From a checkpoint of a small transformer trained on Wikipedia.
Training: 1007M tokens, 7683 steps.
Each number is 128 + 24 x the weight over its row's rms, rounded and kept within 0 to 255. Layers, rows and columns count from 0. The size above them is the row's rms in percent of the matrix's.

# layer 13 attention key, 768x768, rms 0.128, rows 105-127, columns 256-383
size [100  95 104 104  99 102  92 102  99 101 105  98  95  97 103  96  98 100  98  99 103 101  97]
[[145 141 139 110 107 137 123 159 120  96 142 128  95 108 109 138 133 137 118 142 125  66 139 134 145 131 154 118  86 123 173 148 143 122 140 165 150 138 153 116 154 100 148 119 108 117 114 159 153 124 115 116 149 145 174 120 106 161 108 143 124 175 152 145 126 145 103 128 116 116 131 146 130 167 191 185 123 183 122 120 132 150 117 128 128 170  92 102 166  61 126 111 142 158 126 131 131 103  86 177 146  92 151 127 111 126 137 118 155 130 134 131 106 142 101 115 124 142 118 122  91 135 106 111  91 138 111 163]
 [127  84 113 136 114 148 133 120 103  91 129 136 103 184 124 153 118 109 128 122 142 143 124 101 121 134 118 152 100 132 142 102 134 109 133 127 115 129 119 150 117 112 130 139 136 138  99 139 155 106 131 139 118 129 151 179 100 132 165 156 135 130 149 131 146 140  85 128 170 121 124 115 176 122 111 168 129 146 112 129 116 151 115 167  79 161 117 163 102 152 138 138 147 121 139 114 105 154 137 129 112 131 126 159 116 134 152 100 153 155 135 102 184 176 128 131 103 150 128 185 120  87 161 117 159  99 119 134]
 [121 110 126  95 126 136 115 117 125 124 119 138 124 133 120 105 142 155 164 119 146 167 137 180 124 126  84  89 146  92 140 145 141 128 112 107 126  74 111 109  97 128 124 136 105  97 118  77 169 103 162 126 112 101 136  98 143 135 141 109 136 157 132 128 148 122 143 136 126  94 108 165 154 129 165 116 151 107 139 124 180 112 121 125 167 163 126 162 120 169 112 108 112 147 163 150 108 149 125  84 152 128 119 103 110  96 127 142 182 136 153 153 108 123 117 182 144 113 148 104 102 125  74  98 153 100 147 127]
 [113 133 155 115  94  99 156  89 103 163  81 120  91 128 137 172 143  79 131 113 111 128  94 161 156 150 145 109 130 146 199 136 131 195 159 124 115 112 134 137  96 116 130 113 139 137 120 106 133 147 130 165 122 165 100 127 100 165 113 128 106 150 105 125 121 173 121 120 122 130  66 147 161 109 132 137 152  73 127 156 137 123 109  92 142 108 107 117 104 102 144 103 104 178 158 153 132 111 125 145 123 158  93 135  98  82 158 174 176 168 170 135 109 121 133 128 137 148 142 115 128 144 119 135 131 142 100 124]
 [164 151 118 128 117 142 126 105 104 117  92 153 108 134 172 107 119 137 115 137  83 118 139 105  98 135 163 159 142 159 109  76 150 116 133 170 132 148 136 110 140 132 102  83 132 100  90 106 133 178 129 111 105 134 183 152 113 124 127 148 147 146  77 121 151 135 156 124 134 106  93 141 108 126 144 105 114 155 147 162 117 111 126 145 134 102 134 121 193 159 142 128 121  82 117 150 112  82 155 142 103 139 121 156  81 149 149 129 137 110 122 142 137 161 134  80 149 119 166 105 155 115  98 101 123 106 137 143]
 [ 96 133 134 117 127 155 156 104 126  89 153 140 124 106 194 101  94 106 108 100 146 110 205 130 147 123 120 150 121 117 135  90 114 106 173 116 100 121  83 141 106  71 118 154  98 122 111 115 114 161  86 131 158 155 120 155 121 139 183 127 125 144 116 147 137 185 113 171  97 173 136 141  95 125 125  96 106 164 134 101 129 121 132 117 136 130  93 123 104 154 135 127 107 101 153 110 100 132 106 111  86  88 177 166 100 149 133 122 124 159 130 128 152 138 160 104 106 116 157 154 103 108 141 132 143 115 119 106]
 [171 114 121 109  98 143 116 164 116 139 129 133 110  80 140 190 119 144 159 141 146 135 152 167 174 180 161  81 129 152 127 179  79  69 114  91 125 141 114 146 128 164 143 129 140 120 135 106 128 141 129 177  92 105  78 110 171 161 118 108 120 104 178 130 106 107 142 150 119 133 144 150 142 169 130 119 157 151 167 142 165 138 120 149 110 145 117 145 167 140  99 145  80 116  90 117 107  84 115 139 142  86 152  92 136 108 120 136 125 136 150 146 119 160 112 100 153  83 111 101 113 123  81  87 125 130 140 156]
 [141 161 133 120 147 120  82 121 116 140 143 123 129 148 109 101  74 123 151 115  68 149  83 116 122 190 122  75 128 111 139 110 136 123 125 111 129 125 152 134 116 173 141 112  93 129 136 152 126 156 129 104 101 153 154 114 167 151 124 146 129 147 130 121  69 154 158 110 115 132 127 104 165 139 132 198 106  94 118 119 129 124 139 137 126 126  96 157 136 109 128 137 125 106 126 102 132 155 126 123 143 110 125 151 125 134 108 121  90 131 115 132 126 136 126 131 135 135  79 157 167 139 156  83 126 111 131 154]
 [123 145 154 130 192 118  90 113 141 146 127 103 141 159 145 142 128 110 103  90 121 187 145 106 107 124 148 143 121  87 119 105 149 148 169 115 144 105 135 148 102 102 132 133 171 143 149 106 119 123 142 145 123  55 128 140 132  97  64 118 122 136 128 105 147 119 103  98 145  67 128  96 142 102  92 107 152 111 154 156 126 105 117 118 108 123 127 132 131 130 154 148 137 111 131 130 122 106 114 148 130 123 139 131 162 177 118 162  98 123 133  99 143 101 125 174  95 122  95 117 158 118  95 107 132 116 125 136]
 [119 156 104 168 107 124 147 175 144 134 149 140  79 118 122 123 122 132 136 168 102 122  86 115 117 122 127 111 142 168 114 144 187 105 176 143 134 136  84 146 143 138 106 124 148 136 120 117 168  80 165 101 102 138 102 103 119 151 103 105 158 119 147 129 148 130 112 148 128 137 135 140 137  95 120  97 137 112 108 147 110 150 132 114 119 139 155 112 108 136 141 131 173 143 157 100 140 107 116 123 147 128 134 150 104 114 134 101  78 154 157  88 144 134 138 129 101 157 140 150  88 110 153 119 140 151  91 163]
 [104 138 106 111  85 131 147 111 103 126 174 120 123 154 135 125 141 130 165  92 112 115 156  85 133 162 117 130 138 126 133 139 105 137 146 135 124 164 145 176 168  97 136 111 111 136 104 129 124 127 115 138 141  93 124 157 123 134 111 130 136 144 127 148 130 129 148 139 132 143 121  81 144 106 156 139 161 142 115 130 160 138 168 123 160 123 166  50 152 129  64 120 132 152 129 130 158 135 162 109 135  94 115 101 112 159 109 105 139  89  94 132 152 132 134 141 123 172 103 111  96 141 129 144 128 132 125 126]
 [148 118 105 191 134 126 134 163 111 121 118 124 121 157 138 158 131 133 149 168 143 179 126 160 112 110 143 139 168 117 111 118 113 107 121 141 130 160 149 153 131 106 100 146 153 159 113 101 148 120  82 109 124 151 141 125 134 150 125 156 111 177 159 121 123 125 146  94 176 125 132 109 108 107 107 122 121 128  98 116  99 153 105 118  96 147 182 137 107 129 112 159 118 106 138 105 122 122 174 110  86 160 136 126 139 135 162 164 105 126 105 157 111  87 147 119 137  81 138 143 122 115 184 143  95 124 113 149]
 [132 123 149 161 130 133 111 156  75 119 108 116 115 118 126 121 144  86 131 121 148 186 102 130 118 149 151 167  95 158 136 163 140 121 123 170 108 138 110 124 116  81 104 119 146  97 150 138 115 115 107 156 121 144 136 105 146 113 130 116 133 108 114 152 155  80 125 165 116 114  90 144 102 154 144 134 120 107 113  93 119 143 131 131 146 172 107 100  81 148 133  81 138 130 121 120 167 135 143  99 162 154 113 160 114 147 151 176 115 143  91  79 142 111  96 157 141 165 155 117 173 138 123 138 128 157 118 142]
 [ 95 147 140 152 127 146  90 148 133 143 138 135 138 144  95  79 153 107  92 132 120  94 177 144 120 147 114 145  76 148  99 129 170 131 153 116 156 129 167 149 132 122  91 107 122 124 147 130  96 128 126 167 113 115  87 109 104 143  78  98 156 105 127 155 144 151 151 170 122 103 121 155 131 157 135 151 160 120 147 113 112 125  89 143 111  87 108 113 124 113 137 151 143 120 119 110 153  73 130 119 118 133 102 167 124 108 115 164 128  91 143 107 111  87 101 126 111  76 136 129 135 149 125 109 131 123 142 151]
 [112 172 130 149  96 156 126 147 145 134 116 123 101 138 148 127 155 154 101 122 157 137 125 124 102 124  94 132 144  78 135 125 128 164  89 127  70 129 104 176  68 144 135 117 166 145 141 106 132 176  68 114 109 126 172 133 139 113 128 118 158 125 125 127  85 146 135 166 151  92 125  90 118 145 154 131 130 145 119 151 145 135 116 138 130 118 117  83 135 149 152 115 138 125 139 116 101 145 117 133 152 157 106 116 100 101 130 167 141 112 115 149 104  71 122  98 123 129 114 127 118 113 105  91 155 122 136 118]
 [ 99 140 128 112 123 100 116  97 170 154 147 115 151  93 100 108  98 123 139 128 153 143 148 112 115 169 109 145 145  88 137  91  98 120  98 141 123 118 151 115 136 151 166 104 147  99 121 166 115 119 149 144  98 168  95 164 141 193 115  72 121 146 144 174 153 136 158 115 120 122 116  93  84 179 101 153 157 137 131 118 110 107 190 144 135 123 155 100  98 112 129 125  79 135 130 117 134 161  86 149 134 103 151 145  72 126 103 120 143 134 109 111 109  98 148 134 172 123 171 158 113  94 154 105 122 103 108 127]
 [163 101 142 148  79  81  77 128 127 100 123 158  90 126 127 115 166 156 126 107  96 145 144 153 166 113  80 110 132 150 154 124 116 133 111 139 194 171 126 175 123 137 152 115 108 152 148 116 130 142 111 166 151 122 133 112 138 149 121 148 126 127 150 128 135 163 137  97  87 151 146 115 133 130 124  84 146 150 141 136 107 129 148 137  86 107 160 136 130 128 142 123 116  80 149 128 137 123 160 118 140 103  98 113 100 132 152 168 131 148 129 149 141 139 152 104 129 134  80 119  98 144 132 131 138 101 149 109]
 [102 112 126 152 146 138 188 121 100 150 156 171  85 140  89 134 111 174 112 104 149 128 111 118 132 161 106 140  85 114 163 125 112 146 142 159 108 150 176  99 120 138 134 124 165 115 143 152 135 147 119  88 144 167 107 141 164  86 128 159 172 135 142  98 141 149 120 123 106 102 100 152 160 157 158 135 123 137 154  93 125 125 128 175 152 127 139 142 110 108 147 102 112 165 104  87 110 152 110  84 120 121 126 119 114 101 118 135 139 154  75 141 135 124 146 184 172 141 104 131 129 101 165 118 140 126 147 128]
 [ 91 145 148 134 142 123  95 119  88 171  98 123  98 161 114 101 128  93 119 158  85 147 164 134 145 119 167 126 124 139 146 141 122 112 133 129 136 112 153  77 131 109 111 149 114 103 126 157 113 104 136 145 162 110 167 110 175 159  92 139 142 127  95 151 158 147 110 126  94 103 126 129 129 152 128 129 138 122 132  89 103 101 149 102 136 132 101 135 130  99 133 118 111 115 137 121 147 122 184 153 188 147 115 114 131 144 113 126 125 105 157  99 115 116 151 137  91 172 101 131 131 114 123 165 102 138 132 129]
 [127 173  88 110  94 122 123 152 144 135 157 142 142 113 100 166 150 131 150  85 118 124 135 105 137 114 136 145 125 118  87  96  87 150 170 158 132 123 119  89 112  95 184 107 119  88 117 143 150 179  83 129 122 125 124 116 123 108 150  81 153 123 123 132 114 154 146 132 112  94 160  74 161 132 160 147 121 124 141 122 132 172 142 116 147 100 199 132 118 125 107  82 152 129 101 171 124 119 103 165 136 126  63 102 124 130  94 125  85 149 112 132 139 103 113 126 126 132 147 137 100 111  97 132 136 139  94 133]
 [ 95 148 103 131 138 147 128 112 124 118 136 130 109  72 121 107 141 144 147 142 157 147 145 140 144 149 129 106 112 122 159  97 123 125 135  70 147  76 133 118 129 143  75 148 140 111 146 108  72 113 111 111 126  81 144  88 109 122 180 108 117 118 111 153 148 152 133 112 115 133 170 144 141 116 164 150 123 138 147 148 197 140 151 159 128 123 127 136 102 142 172 146 159  95 161  98 118 157 101 122  73  98 139 114  94 135 136 194 108 134 106 111 135 121 112  94  99 119 137 137 179 142 130 135 137 119 132 130]
 [144 111 131 174 108 154 156 117 136 132 143 115 145 129 109 122 114 124 137 141 111 118  89 147  90 132 136 187 137 176 161  98 140 137 144 142 153 136 131 100 122 122 137 105 102  89 100 110 132  84 111 129 130 147 112 103 111 159 129 120 137 118  67 138 153 146  96 129 170 166 119 149 128 133 153  87 158 123 154 100 158 128 128 127 128 126 152 154  83 127 144 160 129 150 130 117 104 107 150 152 106 114 141 123 124 112  92 131  92 116 109  89 108 140 140 130 152 120 115 139  92 139 174 153 123 106 137 141]
 [128 131 117 137 139 138 139 170 125  88 121 159 139  98 126 134 101 107 119 118 112 147 127 129 122 158 134 129 119 168 145  89 108  96 113 104 116  97 127 159 154 134 152 133 112 126 138 136 107 135 113  90 196 152 123 178 139 114 148  70 120 134 105 139 151 147 135 129 111 112 107 151 101 123 127 109 102 128 142 160 163 174 155  95  79 119  97 129  85 131  99 152 151 127 138 140 144 114 141 129 157 149 135 178 119 131 110 167 131 156  85 133 121  99 117 115 121 140 132 171 138 159 137 132 136 146 131 138]]
# layer 13 attention query, 768x768, rms 0.13, rows 106-127, columns 256-383
size [101  99 103 100 104  96 102 100 103 102  98  98  99 106  97 100  99  97 102 101 100 100]
[[125  97 141 111  55 107 144 134  79 132 155 175  82 135 113 142 152 135 109 130 135 113  87 123 147 186 127 139 119 134 123 143 127 125 108 119 124 174 123 170 173 129 106 142 165 158 137 131 104 128 147 147 124 159 128 121  80 101 139 148 153 141 101 114 114 125 114 134 161  82 152 143 145 150 119 179  86 119 135 161 122 106 129 137  95 112 123 147 125 150 103 168 113 116 139 102 106 133  84 108 153 134 157 159 103 169 114 134 139 115 126  90 118 131 142 109 112 157 101 134 177 122 129 107 132 140 141 116]
 [114 135 118 116 137 128 131 112 108 152 155 157 129 128 141 136 114 134  86 158 177  99 166 143 119 132 129 131 159 129 140 147 111 123 119  95 149 149 167 149 140 141 137 115 152 112 149 111 147 125 216 102 140  88  85  83 137 135 117  94 116 112 119  89 112 132 112 147 100  98 127 162 135 145 186  89 119 112 117 124 107 116 117 111 140 153 106 105 128 125 113  78 183  91 156 141 117 127 152 139 128 146 111 134 161 162  73 145 128 111 152 162 121 119 134 166 141  96 138 159 109 128 129  64 151 143 123 144]
 [127 137 100 109  95 149 114 103 110 134 110 130 134 157 119  92 129 157 138 150 167 123 158 165 141 153 121 114 132 164 147 125 136 154 123 119 160 143 168 124 115 113 157  88 140 130 134  75 121 110 118 114 143 174 143 148 153 128 106 123 106 119 128 175 127 150 142  96 120 130  95 136 109 121 124 106 133  95  88 144 122 134  91 143 116 129 167  91 142 124 110  87 121 102 133  80 106 129 155 146 118 116 124 136 128 137 171  87 135 112 175 130 109 105 128 123 114 110 102 129 145 149 134 127 151 108 122 134]
 [160 101 138 159 143 156 136 161 136 155 111 107 148 105 153 117 100 120 186 119 137 102 133 146  98 123 162  96 153 117 105 112 119 111 168 106 141 131 112 132 123 100  80  93 149 121 129 157 136  97 130 156 134 118 171 123 138 121 144  89 126 134 124 133 151 161 130 127 145 167  67 149 131 108 140 173 111 156 153 137 154 125  84 156 127 108 127 159 138 159 122 140 124 105 116 132 111  99 169 114 101 120 132 150 142 132 155 148 120  97 111 153 179 111  87 100 121 119 141 119 183  96  91 119 143 143  92 134]
 [111 163 153  70 152 180 156 113 125 103  77 109 124 118 177 146 129 110 182  98 102 113 155 147 175 146 176 139  87 138 112 125 131 134 135 175 118 149  91 118  99 141 127 130 148 147 113  98 107 142  79 186 130 140 147 122 127 138 162 128 111 125 151 132 137 125  90 168 143 160 170 127 114 104 142 120 147 154 106 129  88 112 133 106 162 138 141 105 129 101 122 112 145 112  88  91 167 138 116 108  89 142 104 138 112 113  76 154 138 134 165 127 137 124 100  83 124 126 118 182  92  72 153 139 148 140 120  90]
 [155 105  46 157 138 122  76  94 125 139 142 111  91 154 133 154 136 140 118 127 148 128 111 113 124 150 148 117 125 101 150 109 154 103 102 121 161 154 118 165 139 191 144 133 130 109 109 165 113 166 182 171  65 104  82 127 135 175  84  84 112 140  96 173 107 112 152 142 126 125 122 133 140 148 121 118 133  93 161  95 158 141  93 121 144 128  88 126 140 157 124 142 114 155 127 149  90 129 154 124 151 111 139 134 150 119 135 118 187 121 102 106 107 114 118 119 166 155 124 146 109 145 128  98 147 134 155 132]
 [129 135 136 117 126  78 120 153 100 142  93 124  78 141 142 114 131 143 144  95 126 136  82 191 155 154 137 143 161 163 132 130 130 147 125 118 120 148 112 159 119 137 125 123 138 102 128  82 127 135 155 122 169 139  97 125 126 115 160 114 104 122 161 135 124  81 130 122 124 124 133 122 136 131 140 140 106  83  72 132 130 127 123 108 126 131 135 110 143 137 127 143 111 153 141 144 135 149 124 123 137 156 128 130 127 102 121 141 111 126  90 136 118 144 105 107 136 175  91 184 144 140 124 152 107 114 173 135]
 [167 158  97 111 121 141 131 141 124 168 107  96 123 149  83 109 152  38 121 111 162 161 118  95 107 132 131 109 133 131  94  95 154 137 116 115 115 117 140 121 105 111 132 163 129 140 176 152 134  99 155 169 135 119 126 157 100 125 124 104 181 151 165 111 134 125 121  94 158  88 152 171 110 161 123 114 188 129 102 133 139 128 120 129 111 155 132 130 140 150 168  96 116 107 100 151 119  49 110 104 127 129 151 134 153 115  94 120 104 126 135  89 116 104 109 123 113  94 112 143 111 131  94 144 114 148 157 158]
 [141 101 137 124 136 144 148 125 134 119 122 110  88 173 117 146 109 126 125 159 106 107  81 116 141 157 140 120 142 154 166 126 182 128 137 133  75 143 114 107 139 149 100 133  97 133 141 169 154 100  97 112 140 160 161 149 147 124  94 106 145 119 137 127 120 129 118 158 108 118 112 158 134 139 125 137 117 127 136 110 115 134 110 153  78 111 127 131 121 130 150 138 119 138 105 151 116 114 116 140 160  98 100 131 126 145 158 133 114 134 109 130 140  92  91 138 109 140 157 117 124 122 125 164 123 130 118 134]
 [121 122 136 137 140 141 160  97 149 144 130 135 146 149 161 111 126 112 106 135 146 139 149  94 138 147 102 117 174  77 130 118  90 154 169 170 138 142 129 129 155 125 123 120 150 140 138  84 135  94 161 167 136 172  95 151 123 124 117  90 105 123 165 158 122 187 162 163  96 132 138 128 155 103 142 114 131 123 148  88  93 141 154 123 151 143  94 120 123 101 102  97 120 126 107 123 152 149 123 108 103 160 164 196 108 170 134 122  98 117 109 128 152 132 132 109 128 111 168  97 136 117 170  89 145 144  95 119]
 [196 118 139 160 108  96 156 113 123 144 159 119 125 132 104 163 133 122 162 114 119 150 151 113 115  84 110 149 160  97 146 182 115 119 124 158 143 151 139 116 133 132 117 150  61 125 115  97 166 132  82 125 151 136 105 125 109 169 112 153 152 170 161 135 136 163 147  99 131 104 106 102 143 155 158 147 120 116  94 143 121 113 131 115 123 121 153 117 136 111 108 163 137 166 170 125 119 168 139 124 101 145 109 120 129 128 163 126 121 125  95 127 112  55 121  96 153 114 137 112 114 118 116 164 137 109 157 148]
 [130 119 173 168  98 114 145 161 121  72  85 139 176 144 114 141 140  77 168 136 170 142 131 106 112 158 104 137  99 167 138 138  97 126 127 112 151 171 100  95 115 108 113 152 136 119 149 150  72 145 145 110 172 149 126 139  86 123 134  99 117 105  98  95 147 127 162 126 127 127 163 137 103 112 163 134 118 107 104 114  92 133 114 130 120 139 139 120 124 124 156 143 144 127 142 116 143 177 137  78 150 120  80 176 112 126 104 124 110 105  94 115 100  75 160 132 114 129 142 118 123 111 100 128 154  96 114 107]
 [154 103  87 139  93 137 124 107 135 126 135 107 146 116 144 107 113 118 110 123 155 127 170 120 166 103 115 165 122 160 136 117 130 128 144 147 102 110 153 110 121 109 121 132  75 127 124 129 141 126 155 159 154 126 138 150  94  78 133 156 127 131 103 111 103 116 152 142 161 119 149 148 156 160 137 149 113 134 112 125 148 136 126 113 130 150 124 139 151 123 134 178  65 167 133 111 142  83 138 102  92 159 130 111 149 143 119 119 143 104 127 121 143  87  93 170 125 119 101 152 136 166 102  91 160  94 130 139]
 [133 152  97 125 153 151 136 122 175 100 135  99 119 160 131 134 135 140  93 132 126 131  72 155 156 114 118 126 152 142 122 133 106 140 124 125 110 140 146 101 149  91 157 160 142 161 136 103 146 131 116 114 134  92 155 150 160 150 132 119 155 178 127 127  88  87 169 131 171  78 155 106 104  94 140 157 127 187 107 118 118 136 135 124 120 139  91 120 149 165 161 129 131 142 130 115 156 148 111 150 154 185 109 117  84 115 119 144 167  68 117 140 110 127 108 150 114 131 132 150 131 149 126  91 126 112 114 147]
 [112 160 122 133 145 110 135 109 158 157 140 102 127 116 120  91 106  94 119 109 109 131 136 107 144 176 125 111 115  91 139 102 130 157 147  84 125 110 147 129 144 121 104 117 125 122 115 148 152 142 153 165 118 112  96 111 150 138 149 131  95 145 158 149 148 107 101 158 133 130 123 113 138 110 116 142 147 102 120 113 139 165 141 135 102 108 148 114 121 146 144  90 114 123 149 100  97 117 169 110 139 144 154 149 143 111 147 136 114 157 116 118 145 160 112 161  94 162 144 153 137  89 151 104  92 121 197 166]
 [114 105 113 113 117 100 159 120 104 147 100 109  98 124  96 123 146 154 155 149 109 133 124 125 155 106  78 181 159 130 112 143  94  83 157 148 145 137 130 137 157 118  85 145 129 149 114  88 131 122 116 147 140  97 119 105 137 132 162 140 109 160 130  95 143 148 110 113 151 190 148 112 154 133 100 163 119 145 154 163 147 113 147 155 121  86 120  85 120  99 145 115 147  74 131 106 143 146 123 165 140 101 153 131  95 160 131 125 141  97 127 132 119 165 133 129 197 148 110 139  47 143 114 140 145 109 141 112]
 [144 167 117 169  87 100 149 120  82 121 159 118 106 124 125 117 125 157 150 115 129 146 123 137 106 180 132 136 187 133 146 115 110 160 150 141 111 165 170 124 130 130 144 143 120 144 112 137 104 112 143 121 101 147 112 161 155 122 129 161 153 124  99  89  91 119 147 110 180 130 115 130 139 131 115  96 115 147 142 137 156 166 105 116 143 143 161 113 136 114 108  83 123 175 122 176 104 170 151 149  76 121 108 102 109  62 127 161 105 137  90 129 155 146 156 155 142 147 141 159 102 135 180 105 102 143 110  82]
 [ 96  80 172 124 112 142 101 140 107 167 116 115 117 134 131 103 133 136 118 139  97 149 145 129  96  93 162 149 127  70 131 158 111  90 134 129  97 121 151 110 131 131  90 105 101 113 126 165 158 110 189 151 117 174 125 158 135 191 125 121 102 126 151 117 136 141 126  95 105 154 134 130 133 148 125  94 127 158  99 122 137  84 160 112 161 132 133 177 149  92 137 126 126 115 131  90 129 124 160 169 116  99  87 153 140 116  94 115 141 137 132 134 103 119 120 165 125 133 106 125 154  98 138 142 133 152 113 149]
 [133  97 129 140  85 177 161 110 147 118 143 166 149 162 105 107 123  81 157  88  88 119 170 139 108 136 139 141 126 139 130 149 142 163 123 154 160 137 110 130  99 117 172 108 126 114 131 143 176 120 105  76 105 127 134 158 104 112 106  89 144 133 142 121 128 140 163 115 113 133 116  98 134 105 133 156 136 171 126 131 104 130  72 146  88 124 155 125 126 177 122 125  93 108 130 149 150  96 143 132 156 131 167 115 158 132 147 133  94 127 117 160  91 129 120 116 117 109  81 123  86 127 138  78 138 120 112 157]
 [103  94 146 141 123 116 110 140 118 121 122 149 150  65 178  87 173 123 122 139 145  92 155  76 145  83 147 153  79 126 139 117 124 136 139  63 147 157 143 121 133 140  90 144 148 136  92 113 127  96 157 104 137 107 153  93 151 119 137 129 125 132 180 134 139 143  68 127 138 117 154 166 175 133 121 109 122 128 114 158 113 148 126 161 132 185 153 147 110 117 162 139 156 115 134  98 124 151 160 145 111 138  93  98 118 161 152 108 153 127 104 110 125 101 141  99 132 110 140 136 128 131 112 132 122 116 146 143]
 [102  95 150 146 117 108 143 171 160 177 104 106 141 157 112 107 160 102 113 124  99 188 121 148 115 118 121 129 125 124  96 106 103 122 129 113 152 121 122 110 105 129 153 171 150 129  84 112 149 143 155 162 133 113  74 152  84 141 152 124 147 128 149 121 155 117 165 126 137 109 139 145 129 124 106  63 102  93 123  90 125 146 116 129  72 106 170 138  97 114 115 140 130 119 140 132 101 119 174 128 130 121 145 128 158 151 147 179 140 137 121 109 135 115 129 138 131 170 136 148 127 128 112 144 142 126 143 147]
 [136 138 130 133 119  93 112 126 120 116 114 118 142  94 170 117 114  99 132  50 171 147 155 138 108 170 119 103  99 155 125 124 116  92 105 108 103 161 105 143 120 140 122 111 119 147 148 140 111 161 127 137 164 165 126 130 178  95 121 105  98 116 127 108 118 136 120 134  99 116 125 149 114 129 113 123 140 104 135 101 137 156  95 140  90 171 111 147 120 146 117 174 156 113 132 132 113 131 134 123  90 134  86 183 105 159 134 141 155 115 128 112  80 120 141  95 109 113 132 176  94 118 119 130 134 116 128 181]]
# layer 13 attention value, 768x768, rms 0.157, rows 64-68, columns 256-383
size [ 93  90  93  92  95]
[[121 126 113 154 105 135 136 169 125  92 136 104 141 182  93 126 120  94 163 146 116  63 136 152 138 131  93 120 110 123 136 116 117 130 120 165 120 142 143 113 175 124 109  93 141 132 136 125 155 138 117 107  97 110  80 173 161  97 110 107 157 144 112  96 144 163  90 140 112 141 122 120 123 108 156  98 134 122 106 154 108 121 148 127  90 124 126 126 127  74 144 149  96 130 142 136 165 101 114  85 103 132 119 140 121 147 120 182 117 107 150 125 110 137 128  70 117 138 128  98  70 140 131 142 139 138 117 114]
 [132 135 178 118 123 123 145 104 133 119 125 140 157 131  96 108 125 119 121 116 104 163 168 124 108 104 149 139 128 136 130 146 149 130 151 120  78 134 128 119 132 101 120 141 129 109 156 174 164 164 135 130 180 110 157  92 120 131 140 154 137 102 163  91 133 172 116 144 130 155 110 175 132 110 145 143 155 106  79 125 130 187  95 129 132 150 157  90 116 134  87 136  99 130 162 122 106  87 109 146 137 118 163 150  97 144 115 151 118 154 145 148  73 110 113 149  97 144 123 127  84  91 142  93 138 145 144 107]
 [117 132 129 100 138  73 124 170 142 152  91 174 161 162 163 157 140 202 161 162 110  91 101 171 158 139  85 123 119 157 135 119 115 126  91 144 152 137 150 119 124 134  75 125 131 119 123 160 116 126 100 118 122 140 132 144 134 108 116 149 131 142 112 128 100 157 160 130 116 101 139  87 109 114 136 125 113 137 137 117 142 124 104 137 189 141 105 137  96 120 114 142 136 135 166 129 130 144 121 116 116 149 144 161 109  92  83 145 152 134 117  85 115 128 149 112 122 151 171 101 156 111  89 146 127 170  74 128]
 [135 130  93 118 132  93 119 137 123 158 115 158 157 109  88 125 107 183 128 147  98  93 142 133 126 154 137 133 127 137 110 119  90 103 126 120 115 107 125 133 150 142 119 119 166 133 148 130 111 109 140  90  80 128 142 106  99 133 109  75 149 105 121 101  99 175 150 114 140 147 116 113  87 105 144 178  82 134 107 123 149 143 146 107 134 193 153 135 174 126 104  65 105 162  97 121 133 124 124 124 122  96 142 151 100  96  82  92 175 148 160 150 132  89 108  81 100 113 116 148 147  91 142 114  92 103 122 112]
 [161 119 146 140 147 129 180  84 113 153 151 137 115 135 134 103 144 113 117 169 129 127 113 104  77 157 121 112 145 121 128 100 111 161  88 145 125 117  92 136 139 125 146 160 125 125 124 134 126 117 151  96 111 157  93 144 166 147 142 105 120 122 145 119 162 117 165 135  63 155  81  99  93  68 132 154 129 137 162 142 134 126 122 146 159 157  69 136  94 143 125 134 134 128 146  96 168 152 118 168 135 121 132  85 122 112 160 129 168 143 122 140 138  96  97  97 107 125  74 136  84 147 115 113 110 106 113 129]]
# layer 13 attention output (transposed), 768x768, rms 0.582, rows 64-67, columns 256-383
size [ 94  91  93  92]
[[122 122 152 121 150  80  87 146 142 155 104 130 114  77 161 105 124 110 126 119 130 166 141 110 137 149 158 147 139 128 119 141 125  77 125  90 132 139 143 141  75 126 110 141 114  84 115 136 134  84 110 114 191 123 162 117 121 154 148 151 165 134  94 163 117 122 161 116 139 116  89 104 116 168 136  97 101 137 116 164 118 151  73 159 163  61 123 107 127 151 138  87 146 118  98  91 127  97 140 206 174 129 124 117  75 122 128 142 118 178 132 117 156 130 125 164 149  84  75 155 159 147 107 140 112 137 131 141]
 [156 104 152 179 108 163 112 139 140 149 137 106  83 157 121 106 130 129 119  88 119 111 116 117 123 115  93 119 114 107 163 132 143 115 141 145 145 110 175 110 125 156 201 132 123 145 132 145 120 118  98 142 116 157 121 122 121 108 128  68 126 126 119 139 121  87 110 143 119  78 134  87 166 136 130 132 132 173 121 172 112  80 116 112 115 123 135 137 133 132 108 127 149 128 130 140 157 133 118 161 142  80 107 112 133 132 141 133 127  83 149 110 124 137 135 143 159 103 124 149 172 140 133 181 107 110 138 142]
 [127 120 109 142 134 146 128 127 111 107 145 107 108 145 122 104  90  72  99  94 108 170 130  92  89 155 146 111 175 124 108 121 116 183 154 130 126 124 100 143  97 136 132 121 102  90 109 115 136 128 180 127 105 103  92 107 160 165 127 127 161 115 170 139 178 111 143  93 138 141  85 131 150 124  85 120 122 107  90 160 176 102 149  95 100 104 103 155 148  76 138 136 111 124  88 118  95 131 158 143 140 138 126 112 101 133 149  86 100 118 101 102 156 151 122 143 154 139  99 166  91 125 130 144 152 103 132 139]
 [115 106 153 128 137 140 121 129 152 154 100 115 118 122 119 132 111 120 133 142 121 116  97 141 127  95 132 128 157 126 140 165 166 100 129 122 124 114 133 169 102 128 122 158 112 154  89 162 125 138 106 109  95 131 124 113 148 156 127 158 137 148 108 114 152 127 135 135 115 101 118 161 147 149 118  86 131 144 135  94  92 148 116 161 115  73 133 136 136 138 195 152 165 102 134 170 111 114  69  73 133 147 184 109 134 142 183 131 107 111 100 124 138 137 106 157 166 128 110 139 135 125 100  77 160 124 106 113]]